config = dict(
    num_hidden_layers=11,
    beta2=0.95,
    final_lr_fraction=0.03,
)
Each number is 500 + 40 x the weight over the matrix's rms, rounded and kept within 0 to 999. Layers, rows and columns count from 0. Numbers have three digits each.

# layer 5 MLP up, 192x64, rms 0.244, rows 35-106, columns 0-63
505528585433478566547508498449532548530564467416479458502478481484504468477560473475518483453553433522567493519512536528489527481485517499457418421428536482480486423490475484516510550483538532
444511468440491474529547500478470492568468498411476488483511450463504544470495501448422570503533499546535486473515508484547481472517470558413494468444532475492556488518519491500502555485507568
534465507409550523455437505582520468462572505435407483477523547511398520467466496481518440473472516502529440533534555509447443526515452595452450486474539513492519531481421555458466494464445475
559521492404435455518552590486513531555530428501498534496449492495550495492470476537545483497527468581590495505427575466514485482498475470506488456458482543551447465451487493542499487556516555
480462518476528481564449484466448552539578495563473437420460513498408536487526518494545485490551558477490516449478500492516483526550413502498426563459481569524501540481445504446510560466417405
436563483552479488506525548491488403486414585491510520514494501521550472532553468518490438436549514500483516495551482493528536460552447505499498429505477470542464556484466556498462494481474545
460487470482521478493511449504483501483495401509477529523513509457548527435494438495421539509490548435449485549505543512567532485483556520459436424497495478567490503469465469538567546489528422
529494455458543522497527495545510431476460483517491500533468498484502508523503449516511478595455435571567466472524477587508470515411408490531471503494510527514537549553588463455527490518466552
487532486496479560386458454535531469497525568516398473510472478466514523488500524499515479526464445468454471481463585395504528511529531455515518469435462505486406493486533438518499408539540463
523506485473570453522507533452511475497503447494431476542522513491506468496506516520510591527440511527462592472495421502520499474510546472515451531448544514524594517500503553451557476527497520
470538564565509538502492505518547408487485489490528493456526524433540535528477432523559489523488455492533547490571479504456484511522468510555505594540480509536501466567477450453445494519428522
555465503558521549537503509448476519507485529513488496561562450562489490492492506491488543553413463453443485485532477519440523432582512471552558446468442452488498570535528487520587469570530500
477487544511524544463556532467575459528509526502496465565532478534529579512443499576462514475495487469487499440434489572491502422498563526459500426446474492498494506460528533486481516526530428
465545465464506439550506494500485546509404544468450482480521454572564503465499529522526513496452453525456504429487501613500532549606430488436475496503534558447517496547531479542540455539531474
500499554569416502489538449486482509491507538428479488514468468482435482529493415525534579436450514443508478461529529506500532469521469514501517559387425558486559507535473538494436510521487481
567542525430486515472456480461527475477524517484566446516465572542438513462503524520566527494467498452505526442564499487423497453586503470450518526539469515578501578500492476491513540419478476
568497527513542444593560518498441514504496532503446532471462460512461471547535498502532432446560473513511505515479570492504541570496543529537479511519569496476466436440505427480468514497538481
462544465466500542453512503522467500506495457534477505465489504461476558445517533529477504594539447458535463476523499522417530514497513521479496428427502494494553482562551534510516451511503481
480499527493515510539414492473476594532532478546464478484507394515493518493463476519475590525408490503453511536507530536582506517508465508613553475476489459481493516431503528470551521557448456
593503480509509463542491548526467462595488499512458459527481436492454546531425439460507439505540493503522494446496476470500573513472521509494511441472526511445494464539548442555480551461549410
510510491426491445532573548495506545500505522468531556488508490525457520461483476489475527457462481431459519566547461540474520487454477492477510546582420469486446519540493522449399444506613504
426528511515555540541458524521414552532507484494464524494469525452461521478490506496542479480402415510492492497552505514452480533508525498516471504481476516476528582449503436435507451493506491
517459533420503465481556461471489512479443507501452459524463522446543449506546485509446530472557514580476490537461505521463428515483488500434501529603485539493473525518544434519514538566632483
456606513514497495476520516484551470561415484480523447473490594512550462492521569489497470488486536462507466416482493479479550505540543445494440507498503450483388506501472499479506467496481658
516511460571494410458495568465495500478510484512568443517441511533508508448533570491502496558521589497399494457435489559479547519485521470540482474457568459464507544444517498514514574556500533
499485493535530508458512495535473529521505524509485460544539496529494432507482472578495524522512498502509577514413554500470541490581588490472512463468483470463570519503513517436487480522534484
497518550462478525502456477523413597479495548519512473441485515573443520472549469526531528529489509453503469489442465496506461415508516468489506533533514499560515474527494535499443467508475477
544487484518453578444548458479563507473502520508501551546512470464496514492464489476494490503513505451547519461447517464448480465436540520474494513507443544500508466549544519523541501477501498
529530530547484487497532474523518467483479518512464473550497448391546472505437538503471532531586521594454559486510432528536458493516547424488402497477460474516518507557486448542499528512458497
482458492425491535491562501538507500609435512461529475530484455502540507411415495493530564474461462544461518477519561476605572565525506511454561552502483482543498506542517517479554550502487531
534571581523550573497482445458498427470473523480521558492488515578539482519493486529500483484491474492511536436478544464545481542429477483487458528477527523473581512497460562513455488516488420
541479527486467487487469504506436538551470551517544494493508433491470462483516550495521442460637588470483453447519567523467507477509472409488513532496524471449475519527481497462488494518536486
501502521419501508499591516495476454436512538542456549457450519473491466532504485489491432542506469495521513604497449539569505484471492529525457554534476543449479406518485440484544525506532507
505528427438546496505542497516387475511526467463457479551488470460549499473523481488494542535485489468486460500591515421515499417543554521457521593529448394602495532510524485578469504514490470
541485500508493466499500506482433489519524522479505554482485455548495461512477483450487456515506540508496487454509501478545530539544553540528574591523517539522445526515464469508447442425519509
621522440452446481467509466479531491503535492414531531498427498504540555516500562484490519558522465528520516531454489518568603447520444505422474532528525482564531446406495507555474492527417469
533503510417517467458470505441492467444462449464454505575454504455480402524538499496474451448495535516543503482437530567544512462439503478409496474475561483521521513460497473472581461471493497
478560498454473507438515402504479538547444489522511505503453600525529516494497511547503505519495480472407465495513501513497571448463562488427563565472501546493530615570508551436502496450426456
442460534442501531527516475556476499483456424512503447477530544443479539511524476542483498466513497479527420506461472517444514483566463540497559585515615459482450525476475444515470477519426465
405477524505584429463465423522505526511484478463461492536515545492502494519547474488549526454552491445508472570386485477478515560549524510517493499580546461417456491540518496499506442478475530
467513501543535431502504535528513498502412518526437479520508571551494497451418544533480512496573485558521555491543541474478559500491487487468474546509485522577515470483489519522474488477517572
548426537440481480528527504471488470498511515420500521429525476490479433480539505512576525533484460493472494490441511545475426495494418495525519436494531521487530494512451497512551509524461554
509465531513515518513471537553527533428463454474508536477489605516526482442484492485498538451470427608492466505568391505500463565519464508494505444519519494523464485499489540461548501581474548
541472512491516512561476419530489513519503556498475526529432493450612516447550491536469529573522480501501512489507546496537496522511475461512432483506561561568549409454535506444467515523497475
466454576499486463493477500475443520513538529455511463520528442524515438561554495502548481559513563534536477506465507500549501465546557511504448523497499454440530488532549545575553496529506535
475530511456442577500465453520529482537567550530496507575428434423481559462480540506410518539541438542529485471403541534492492436502448503525534514482532432435455462558520453487518571468535502
422499478496511458496444467499505469421505469473484513481442518459456561450551469494568424520493373467513522492525428518459460494473471451506491444489463472506529451476457507446481473507483476
508485588484513508548504511445452519511497546533526485416444474553525481534500464502491527540494468510472578485545539511527508550514512475501450557444466474489570565519453475536525530519428483
531474549514456518410510520472491481554449517504508446530480446464583495526509449473443550499483537495476497499410462484458485469530495530513490467514520528453549531490541462466511494504548552
485533518530475529460475491408519515522417465519504458469525495465548499564441483504476552504510533511452499480458553505463487514509532465512472521545538481455546560501501474553515472552515454
450500446569476602550517587399536562500524501554533496535480416548534514489571468562503563483546419516541479481503479511558503495478484525515480534486453536443466442520557407417511453497449448
544597477494518482434561467476468518546477449449476505502568524504464570543536532471503470518515478471492494511538479453521500469490548429487586515479474486511520592491491500452498546468570457
488492473548483464526463463521492473533447439468524560500531571459488445559454485481518542495554559517495514536446510498483519489586458461449473516485575377557456490549526505464484496481566462
503460527546462479456499489512441494514452458558431521485465394404481448514467519527556575429495473473501507571537538481540497500480473504610527525528478503440535564505527485463473486447491515
504553518505562501499503543519523525573547461428383476576534527514535487457507517479532572455513494503489534469449453535445530451530516475492487448546456514474528492491478555474473592448521478
541568510432496563445482505475421500541512505470489536544511470476521503471507442516446569577479514490491490516459485534542493483509487478457499556479501490459490476500501508519506505491549442
570538490477500481441586527477506504475460478474491524550502459611496491454502558486476566434479556502507520503493515554507534501451569584432513418482498401534546526503492499550558507432473468
502538578513516405532517515481547516477446389454468498446493465489528478443528520474555504558502542513544511522520556492568464565496510542456511481488519443528415474560483535565582499550490427
512482550539547528498492483410449471487564510552444455481449535524611471516473523476498479542573457615444509555527476562491497508482528481512518478565469536501503449443416491520524520454557571
471509472532490548465407515502516466544579553499535521618527520427535499486536501520503438498538475482509513570511562503518513465468543531537452604525510526512431498455534427456475505490454554
508509474432466460511502431516475510487447567520500564506531571448506531483471546535570417464503452486472516463541509508506522466468500517483519467541510477577520455464470568502460543471466554
558487473466531567526495475519517517535513537535539511463482586550430501456477506488448571512501472491558530575534520485511536513443481489526461502480516533535612436514453484514560567545551502
498533532435502507545410471439538498454452539526498519475491504471525557520503547472556480553521484518502539467557453444425516542603476534505497519548442513565481565475428474538472522491520554
440513526529479557510502500514464520490462526447530509533362486426511476480590470480546523501511592550455492563527446460515540468517448534473474525490439493541467466493537526486493524536491508
546507510505461459496503495463529445528510539518493457529557463525508471435413461469552503569440463548556437502437510510457502534475414485455409462474528491561490442496506540552582537496550519
493478565533476461463529443562470466478492554518452528480475514519517465541476504506451487493552574445511489514475429509495446561412545579433383429495471569494451539490514510455479475465452447
440624474533414503511521530501504554481446445532454458466543472475556494509471477536497497484510463456505490496611462558434488574553548560515508539479526533565486505494549533473547483439494585
568506494492449533489513431453440464504558531515562493526447506501476492489487451472456554423561497541486515529463514508549465584426449542571450524494482513528472478483471520517509589511479462
506427533487468503517547609464581489565479511502456526408501573481481509503524549502550450521548513485569507490512451555480510543525476549525448496460578529505578588463498460496527507545459478
506537528464527509491466537512473456473559520454447523492464461541559549474399569475512478522427535520528499493500486452414481498489515522441531510472529431481534558496519545446562497564509458
543476455448552537419554471544424583455483448551583529483585478537526404465555525527523489486449460494530459559461489492474462505510482501559481511415506448466451462483551499440468490569432475
550497552535490518457560521562552487530493452505506481409547557490454501555511525552545482445524443487473531520555519508540400466577452454511560511504483487514490464567456466467525471496526484
# layer 5 MLP down (transposed), 192x64, rms 0.178, rows 35-105, columns 0-63
506469564469536462447527536521547531469563606509548419516441515487484521501595489578454452493562475583487559473481479465480486514536525527482529503480514506575448507503480588559526449522482472
540535481463508471508504507514471528522541465508486473543570448549528499502524495477491518557478535480562604507484549504571504506516447496431485525511555549476430467518510543558485494543502470
516504427531464529515474504403425480417540521446419501486496537570454536539472565531493537451480449436506590512462523462493508407534504519455489552547482505490503489467587536507518503438493490
411549516466427454534462455497450532495433470554488477509485487536526452475450488456480507541465505438496546512481516460487477481557491447542584506516474523457494498527530510446492599481533446
544524434503522518559565470522525463479451518446521595486517535529521521558553509569479524542514429566502474471475603463482553470496550492519499562528531527522477487486480432462509464429490496
522487498535542520541484540525455450510483517473479529503532459518457459454477518579556507509539513478419486464516407446431483505562507476480479523575559532426547501508511541509496492490525517
492484508442511495494547563475475475508551475533528519512499443505490469528438606494473551585505502447501494512622465462489542480490490530504440462511491521498472485491551453462524535488520467
474497504542490448463514513452477441475463485446519497468512492525524510537483501600545500507501495564494516440512462485481514469407495484464565513511515441503494474408545415547525509500572570
507458526539491534491492437519455490467453467502434466507571529424514501466451472461598509478517501397605582508498582515529501531539492500501457417472548464532463504519514518525539553524538528
487521453474463563546505443542454503493530511526491500475515546497447518584494487384512522485472472455537468579514583549481523470455464472465542509501476518447472492559484511442511517488431499
484537477495515416525450481485527571523515534527528527489483480563573476514505493516506492526498531594478434452520447579502438531477469431502449448496506483521509517551539480507509454516527440
427498446502572489461545453525509486526430527513558524523521503468460452445454528528512549470515486530593605539484433531511467526457520499529548474442529472528550482526547433434515604483510508
486495523459452581468545446567510522447432464541561464459498548539520477499512499432487535542494479464498502516473543480501512512576522531475476429520504548448396491472509487476510490487484523
558500478510399557462467449435545505552555527467458542472436509410421519521549494460505497487563548477472420476536517433499472483440491526523510520468529490494505493528464534463529559444456475
474490424483525523559538498546529506560495521537485557466539498437533538541505555467534500502491432555437453576491486446543542561481506477550558458534540478497565518430558401539499535490512458
464513464514567555502444469478477480425449479541513527474486568469498529482491495587457493519474496493488380476461519507480495475442483507532468434478564561538480453543502471436403482552492504
428453485469427446497493485517538525458509509537512451523492557544440471488482500558470505489469545437496526437527488520506463527566531493492449484473505528497500479514521427454525506560480580
510511473474484473589476465460488519517540484535530506474495482491521479418545614486525524462476514485567583447542455595465529491518550521498461474509493533532531528459464536540479498514516442
538533520518540467541461446525493425475489514517548552507453496545468505556488528342422538532510468539515508565539430481567509512481521594476483516495493511586463503571490526426524454524482473
440503464516454509523460493569451536509438508505551455507520515422489540491537497443448545445510525552525672474508559548503513503578466505472498507491539529509504478489494505479515500498472528
423535465463499528557437480489520477506445409474544524485532457509505498471543455553516472429484462543502441476498482453450524419494441493502449475511475478464498454533525462568569524519489521
497505544532507470442438497515403538494493468495512540484475529490489539481557502491495444587487525570513547545515483554460517477495511482490580528532477520405514427520492502533514504506466430
442499561499515499537517509532575469494468533546563497539533438536552501537469441444575449467570479467522490476518509533506467434460557474453521399431477466493527504460455492453471459528424518
511560463508523504426458550543546525462488560477468459473574529498485555459535546483522503492548557461501543435525488492556471538488549464431538444486479522528550445525474488491486600508572465
445547579488499523509478403576489475495418474474532496444634498491438465512514498536553491524524373475528482513511484481470445503475476518527570536480500504507472510526515565503459504540518518
479463446449466507495538463477512490444470538506490503523503545515516531530500533337462490485463505450509559544514490588525459479513558467485521532505401492491462510494540507516475533493465516
491461488490490491445522553486478487509415512528507440521545471526489542545532464575447514465438445491527465547452526554555479525482483537556522508512443586512498505493521580494492526497475537
471499503528490461477486502533498436524447437500528480529444504577518538546508462579596547476500502574432547495485536527528470495539455470481533519464527497521554486522518494485472474515475500
531444524527534439501504482483471442564506502487495523526468411456582489479503540462434539511561522492533486473498499500411458451485503454449486583467551501566517463535438475546463506412482496
467516449506506500554464492452418545454505439450498519463517538524532460521472502518439435478534549456516497500479421550471452587557442541437465454563453513554438462446537533516440514494505458
532463476460475521537476457470507480505498461447505447518492434469522511564465567387503472586523466476518516495437459514494473560500523500506532485558502555496511581467508496507496499479487546
449526506574506501479535521535419563543486544473566483455556482449467541522475503410481507483495442543510405533500467464462461449488489512503475504514519511440471520466432522466533517542507549
506514468503580463505550489532545556536503515496534557515503545487566470479510535589466463531506553538512407414453563459527463537517511479518461451514460486437463444554608478473534462475510509
467532499553545500479511516462598496549588571526533476435470537522428512464511538388477482518459447439512533547453508552495568510488516497501496482452493448445551466549445553524550481418408505
490485530512489496554445512434506578514502556418531523496534412494537514536499458567489454497498476554450494536542489499547504564480492553556498509495513472529533461510519505525475473564489513
433529535471534519491454535561524515480447510528508511541511481547450463429568514535563568475390543597514547513463523514434508465536565552508546465500545518474546577506495443538492518422513443
472516473473464477541444505527475479525480470483456572524497464489532460593519501548553515511504493491427354518499521533458525519502450453475469475495501507529487442433458503491562496477511505
529546492534433529466501389484455436507474517458571519519513541543568551425514517554537492469463490470458357547488564476481464520446488586524508511511531477452490505473522478476456490454427453
488544471523463481487471493522569471460515512443530545542471493614511549417470479548417480516521540502469374482507500513490532555541495539482535499515561497541451466513594492501492564479485482
521458470452433589549477506506491471431507534532573497454490474517572551454486580516516455520487553582503475537486470509519492504531470478524605481451471507487495443519546525526501562522547497
546518512504556474476478518458517544509506508458482542512512455469487464511547487462484422524495548485476373447546429502461512526387500503463519508495462512471514465519472509549541505476481515
473485447454469447439430467504501443546464518522495508494459521448478565476468537529512486461523501566557446507549455454507472470514512445473500484565464523537484458533577448506469527458481506
426527464440505424470527518544505552578479519502545468533529470416490404462503558450463527498461597518534436511440508529557587566518508497557512516511505510475538545506440455463538528458504426
484435495440447546445511497441490459489469430539510490538493523473509455509565513444513436459514526438462537458500544470461483511513455519515519508543523529489490527533533493406547527560514541
502479492523584506471562484418531489556543520500475545531562518527473518482465533425496508540524554463497454486465536537483501491459507509508491493477467545480459416481475500527545452471442433
531511529506514487373508547486520511446459517501540515456432470543577560479508493532484506572433500597441523464475478478489470529518557519464471437449494548540479453530582573577492498550548534
505448562549462514527477541487468550533507569451459492446458500450518585458532455509477494513530527474451496513520493444548490540490496484471559454424521505525588479451527494481531533512601469
556497555493480433583465524501494527447456494532539456462447524507486534516515487511451506487564551593509572522500534504516516548487472518520504606450496482489485504472482552495492409559501575
463544454472464474478513485534517513506495485490417467549543542519520552444524489374528511477463490500499562472477497503515465471518524505525543531504501500488483608553517494465516467567536493
493479534525520509526528512495528536546562487462487530542483474567490452512499475470479511543497547517558530506534559477388501466526498478438468537496507473511458556440460532518464494485462507
534546577560537428515508458632567429445441614552512486479564534507492518468454535473466487528421574450503459543527477516484546525509555498443461446484526476444479496471457492531461473447544482
454529498522531445474530428518524495472514437531477476558498464451545499557527477572506564482541476466527536526478548558471546451487506565531476509409492488469525509497528420571553461554458513
462520454467483507481508440475519456477488559469421569509514516483519530494500528562541500509470436508445439560496435494464554466428486518554493449547512491534503482528515422583494484453499508
513524542473450477534571498499525515488506460513495502544465472570592556628535474441484575472456533540485589521557489578515479474515461510502531543438556532494546449517488454493467478549495434
380488400482467502535505495585414485453503487523503501432497532497482462552461502439497513509505538427554511536480504479574548481512537456496535596551485455473500570433529477484480468524496516
405493506518523498424505496511526478445490505499477486512507432511465485516508518467487452499508485456507506560467447515566548458477536534494448517507506459480475472474523487573544481519440533
425548553449451523450519466489451420544487456475415552490391511513507485430456432436572471511428470527492474515512447428484465491527498587517539458499504558520485545463581442521516526540509546
525475458447481494424476545563420534514437494458549438518522576507438521522500522561503555473540552443487447454502479433478558513494495507479504482484522470476529506476450420443424447543536546
439543507474499492488471549584455487533463453476431481453527508445484545451461528429447453428589423518425460520534557511485521497399561444505489520519547527434539515514547549476473538523474461
550452494463443442503495485519497499411514443496529490465511488519439476524463508442520492503457445423489474511480489423493489493515473472506559574540519486468497394527539632531567436495469479
522509517453481527515507558486481511508480510498479496504505417482479418469419461525514435517463465574505396552527494478493544483449475537479478475407556490575493481522452483461556521500500533
460508475439505547492454541519498510528532474475451530603472510537472529459473506569513463463538502495499482486538463502454485553570505524515544483473428595519527556497460541446480411490498479
452542533553522468514487527473471531504489503439490576491510474548520498498539492540491470529486487530446472510511577546482473523441483453464443459435469456508506524538496558582519531553404484
519574504524521481497495503509464478561511527479523511483509466523431584524485447580453513465560414530469487460436508413495457534529535502516487459484535454518593510492474507538518518473549461
451544528521493527578557545442504578524562480528553486495506542482498490516565466520487553518541532419560605448477559543480510517550502507561543519520504544496540541530529531509514479550477520
519504436511467498468528543475457484471473536474419473570503538501532540507527438540538497557403477563512400474493515550473493485487509512528542541452464485588539489600499454607511499562523484
447458468463540536475514516532453530540572553563492497561538497495434580479518526470570422548511523481476547484502472469501518464535532411487412492444437549441539449487509536497497525553542466
532499429507438475509488532511541449558478503512505512398406509502571557513488484530513479475530487485411477517520549498526537543549510461459541540535555509475458501481500504489435491490547554
463509529458508499441489548483496460478573511451517563410555520546482591495502512489523459518489520522460492482469470495481588462495520448499495547479561512551535537486544462424426441522536529
488519523453386464470586443581538495607514541478483508480504495489502512485543539561456577453510480497485529460461481549564537504492499553515491477492482510474503456487484529542505440542475502
405505439437539500455451428516502539494509513568489460500544543499483497418540516477525567484460645531454522547527508448472482445500481526466513485493423545474455551480505522476511494520556590
# layer 5 MLP gate, 192x64, rms 0.281, rows 36-106, columns 0-63
473542515500519492457536470482506492531483490488518494544466496429485519464499477494432493481542553443502468478530457466467460501501469535449416519493589514553522487478524473516503592440457558
507600526480538511470518495599524456486455555492425511578466525499437522550554488524534532496536436527462446392437509516474514492534471585511502507528477505531562460543470550491503424449518500
517480541517459428487499528509516472524562441436503551420496477547566504520469506517450476450578524543592506550466552470564520524479532495558521494525475524527438491419441514548487496473552470
549577478515509553528494515458634474521462402435536507546517497474537441548551524489461511488450512466433484564523518486476508571458522507495489477511508446433479425489533511615504502510519518
482476558468500474524517510448586512479465485471457475531501499514453500462504469498542543524473491510484469479475495534413473565491488558523482512500526460458494498504434349591491455471521425
570512509474472462484445511497493494490467474525485563471491480458529476506494462479445500569494472509512503514466378517521548492374528501514534558500509563470482463565510554486480518514555496
454551497444411471519432562484509472549476525498520497465506509467458538521505464521525526467475491503486520454487505417508496453552500549454563520469530556517504475490511497466545489514564529
463539518536483544449430505492596535498533571551467499444494481482546518503462465507513418550453458471433467483542549404545558555520480454513490500453480500541443455519511419543533435482516519
467501529523513449542488530454590503472503443460453456519521471474489480444508501553501470560468487532460536403518386504453507542469543501509437555496529518505505481500454521519577507504497564
598502514511504386448496490513476556553506502499497560547408480554464500506480516486455521503463538450465472488506533445528605527431498482525527504489506468526560529508494527567551560408553524
516511561517495574598430530467577604545540554486483486476485525531542532567533543502445516514474485466408507594530458450462453468536583578492459574511547500563545501471513463542540516473490527
504451545460528505457511530464516535531514526539509530507495454523515498608454426595492542528491418470504491439468463508522550465491543524502443454525461480471485454490465484463472504466498460
575447462533514476544429522499464427475541470454506546525508491571578554473523481485462567540604530530455466513489485419536543497528596465553474583518479429524424522528469522485552566471436507
506530487522521517482499510479558519520466435445528516463545494480546500517508478520493495463498453540544532576432489524576551490558494513486520509532506487585477479436454469504536431464538454
487546548588527541466473521471469538510520521568454559581499499477539502477494482505457563496585545486422468500456472498524505471444468499502493463508575452469553493526545458527547504540493537
557499511486524466527503501570483461543491549466419500525451454508551487494473486473513467485530428561477505430500575506481514482499498527551530450506496504505501510502537488515482521476480547
497551461481515513524550502543521482538560545542546563450527499468489494472506506492488499495444507441496534553507462542449505531420498449558498506474476515520496443554516466487522489469453537
428531475481507485484510571519565524550504509479475477465516555469514522528522502544512418494597584458467517414530502477444593592459463503540519452542534514497490466473511479553489533440516450
555485530549493453544488547529456463635510544468521511475470405506447485515438529458486436451508505529503548491522492503492554507515475512499474481470503501495494433548531456589457539509483432
526505471538528498509512458514526433463474515494430490532524513548544492517490494515504484562564533530453455451496465477532475565517506543491498440483594499544494477458469505552561588496432555
522588495540552451516495450529437503516503548522435487487532510448466511470510508537452540506536499471519490524507509494470479470442425500417524487477460523495525505517510481523495518509560459
505491568500478455542563541528520502438508521515404539517550504501488541457559507505527435463526432505449455406438453466516487436471509507540511494496487474579486477489502499470450434489538497
437552478507508415500598428436494509544457524473499548515532507464545427490500469501509515477491536490494488488544464507496519484498502533517453524506558405467507565582477454537523490563538520
470426513528522433421516575345446508543445547489538511486462444484504495540470508523452516485454465465497469531489530478429469491461485419444462491573509494512522500488437587521503443499500510
491519552581536500495483524493449492543465506510480571530500479510539443454490436639484463583538501536455538493512532412478565522525594532520481520440519438487544514556498465474496493482541473
541481543535479527577492528478479499473432498522484463527459478544483469504520514554523506519497552456403460498447513495507544433562481524509559528535471486561531532508477505518445453448500473
516476551487509510473579501494492568488406447489485565509505496440506472545517499485477489488499474609437467412530484528550509556499502587455475526499527522495503495547527514507499482492547503
433475439489505553458514494520447427506575609482551493500522508545441466469485448513497522526491505488535422529503508425529527530428535474511512472517535475510486458504471484486495511449537504
480556495599510486471464552511516514488444520480534495454486466522560442471564552487458571517504531470474463555557452522483477548452583528499482512523483463558486492514490509488516539500592429
514529548549535539547452495450530526509512503472552517498534473550601434462464492488486469572497474510487528462465512517531465584453464527459517495498492551469502561470470480498534485521429453
541552493531517524542427546483515472467566491504591470478512455531457548478482526481461405473477511450515504503551509471485529496501428406509482526461469485532439493476450517508438509520459484
492477470546482394463528499472464490515488560466448548515493475515576430516508520506461516422522507495476507515507584478508533461530544509525534465500489486590525418436537433557499499488473551
483539506516475497634439559530535520513476456488486571468486572476480515572525526483535475481447534543505521498569507523470493531505463568506528575526414453564589424526393468483503540450448543
479504516486511528507511468475566453504481513508465506477528523459466564503572528571448500536512440482516499498537470445500464515417446461460435470473487468555533459474507508513574572493515471
551485501491484423426459501432525508564552508468580477479497466525458572540506451540558516494453483473456536486490502472535579505539430451522546543431427523521532496461473541471506432484517530
475517546586464515523533452561533512564542504471493510414527467559500562487484505515546476488545447428459507510527496434522455501557523515562503449525515521461475502500497500565425526476495499
479509532592499565542487522513471371464557539445558546512501430508524521440478539487513523488458490511473459529430504454469467502482535514483475430548587493532492531491551456515490538466513490
534539518593473433479399538474512499512479497491537542556451463560572494473497556493542415569561549593410512529512470490536535585444539460479427469541504518506548537504492522524508555435490538
520465520605502499521425457433513515560450484522501524498433495472543473439569553525536455460515560528539540500490455529390480511477543489433504492462514542486527560526460511551506478523446510
512482518513489520511477533451482496530570506453551629477461416497482461505584434487496489600456489467468397476518428502519486561444485547546491510490511496461519523556489418518587515493516447
527462506455512453568508478496559466538495471415512517449448524504531560497555574501512485464501488568523506445541512506547516479517557534453477518499554451434520481473525482505493503482470464
438392606465578518580489526477533527524515592520483477477498472505556471511481578529469538485471523481443473461464567469455427523458397504490490533492545545465510504539508490483474467519573592
501453581474506488506429487533514429485496538498463551469469474496557456464528444501533571470459482487543510517473517499483527517509494484535467544529567518545553505490466457442520561540480544
434544518491505452556497542556488516464481466476484513518507487517559436456445592545484530437523434460417496469522516487537512512555465431497530456581535496551526442504488467476470516476456493
476459462450475382441513488459567547472444469462508533491525530524492548549482560506458465501533471568425509374496469501523489503522479515468518513550521546500517469506457491529492542525515405
542435549533455519536563520536463497585467523495492513477564446525556430557483510543466497504518495531505497455506539468572516528514520527552436509478420527522486478636500427491441448440481545
458519514507513509474555537535553498535539454557515476502502514487575567478455445517420436484567526445388486528467441451537552491449487532544494457501507556525505448510537442546438538494509511
491450571561465515445458460401502481542436552483503487479497436464577536492531456498402511513505519518432458498483446474449475507507476450521509479463565468507526508518510463496516468480573520
460469478493540551515484535479496482533434466516525480534522499528484478507510531525494485526485494446534493460544538502555539509462454501448514480471491472537508463579513486512481460500457529
460508505466472524423573523504556454521607440521494467551523470506387566484594497529511492520548423502485464465502467524381459492504477597538494544515500446464514485543457441526443431498491501
444558509530503506560496502521511489495467466451539527473439476555509496495472460508478473452589530477475528450501425465528511602546530497531465447542483524470519572482492543581466500494459492
457561563463498516510537401457487510528540607524426475537446461590524535529506472559498509489530460471512476503563472506533509488475571504531523472510490533533491478558471495579589488497521522
483437443491550457531498472486447482560449514480493461508468490503506486475496455536498526599513514440570489565540545502516538575487439458524497492489564449541464548513517480569496437549546527
485547528565530479511404542468561530598480486466458529570511504511493521466532482496488522506482458543492484445510454488433547488464503500436414532487476509591501495509432494491502591451508499
514554530463543512488443474437520481462477479489497517551540566516481509471470479492498490584496557531459520528511473490534525493535484496470518517527502480499562468474430544549552516531460572
515533459560488428535502510527497599509505541525590508538520500511543508595516425509442543512465505548447499483542489493534506510434525464461466538447494439442523423567502543522481547533519586
521482480501493491487508575464532448548506478452538525480504499421500420460512541472443507456565432564458527495479493435528500468471550465496499440488458430488521446464570521571467512530510482
558547586470483499487483497490479506525531470587495563492519550470513519481474507537511573461501453546478457522495475537484440505433474572518481508494472492457539483582467486475517469468503551
504498456539536466556517538529616519592412554475548494429424478531458525505510620491508456449544480559481516446486553534453487505463532505449473532532479507497512475495407444515440536495501531
585467533570538567533504566450553453540536429481585503486463403569522544534518445518472481536496549574514487494523530482522449558460480539459531529402481493516520487547501428457490462532536534
546419446506500471535493515497501498530569484523562536521453483558450481428497503501476481417512475466544493494517522495509538553536489480536543486473430540474539514483394507484563479462532488
513458482572507462496491539511518517523535457477516494516508498539471514486489393517337518461530564517480419470466480509575536536411504492487488540453502442483543465503565556530533467495478476
509493526509532530547492503492506542540536473533494523513587524549469554498446432514459486509489373527539477461527524508499472522510546424494454469454516516537461457517466454554487502469509517
491515607507520463498462562510416485553511435550487524537559453545504483461495472483552446481513511439549527495476427496487520492500504546584467507472622506469471456443494536490513508483490477
416536430549498428504445508474504563454474475478475487478544483500520562535505518500435496515523524535470420480531494480467537469506496508507510532521479454423629518556586510488476419495572478
450568529572467489454526494448566562471471421531529524448456497456524464572449511562510491483446484444536423474503487501443556550511532558481507577499517503512528534587535433475494499452457414
507589535508526471548551519509558574515441568539540461492515488469477436501544453536465479557475458493554500529453491489450540533491496537489572447468509476518550429551567515454494525483485474
449518468522501464521477479518391466533436543535536477476456513530471481477422437542482407500510544452482474453454564499553475486497479507436460539504553517529489470468515524560482464481508593
461458516500496474499424526533599525478439407516478464484524526552501484472505464473483404466511484504498510490517530471430555487470530501503503494469528490510496468432474487531490482500509494
494507491500490521486484520497493516513425485545550581432535494563553445398515515541551466496450507491531411513554456453498467527463433548501486550404554454492443488494541458505539455516401509
501518531460561519568556455543436534584451478483468588522468536499521492481538503508474486523481485429564435526514469507419517544486482509568467434487522427477501503442484530554478491500547513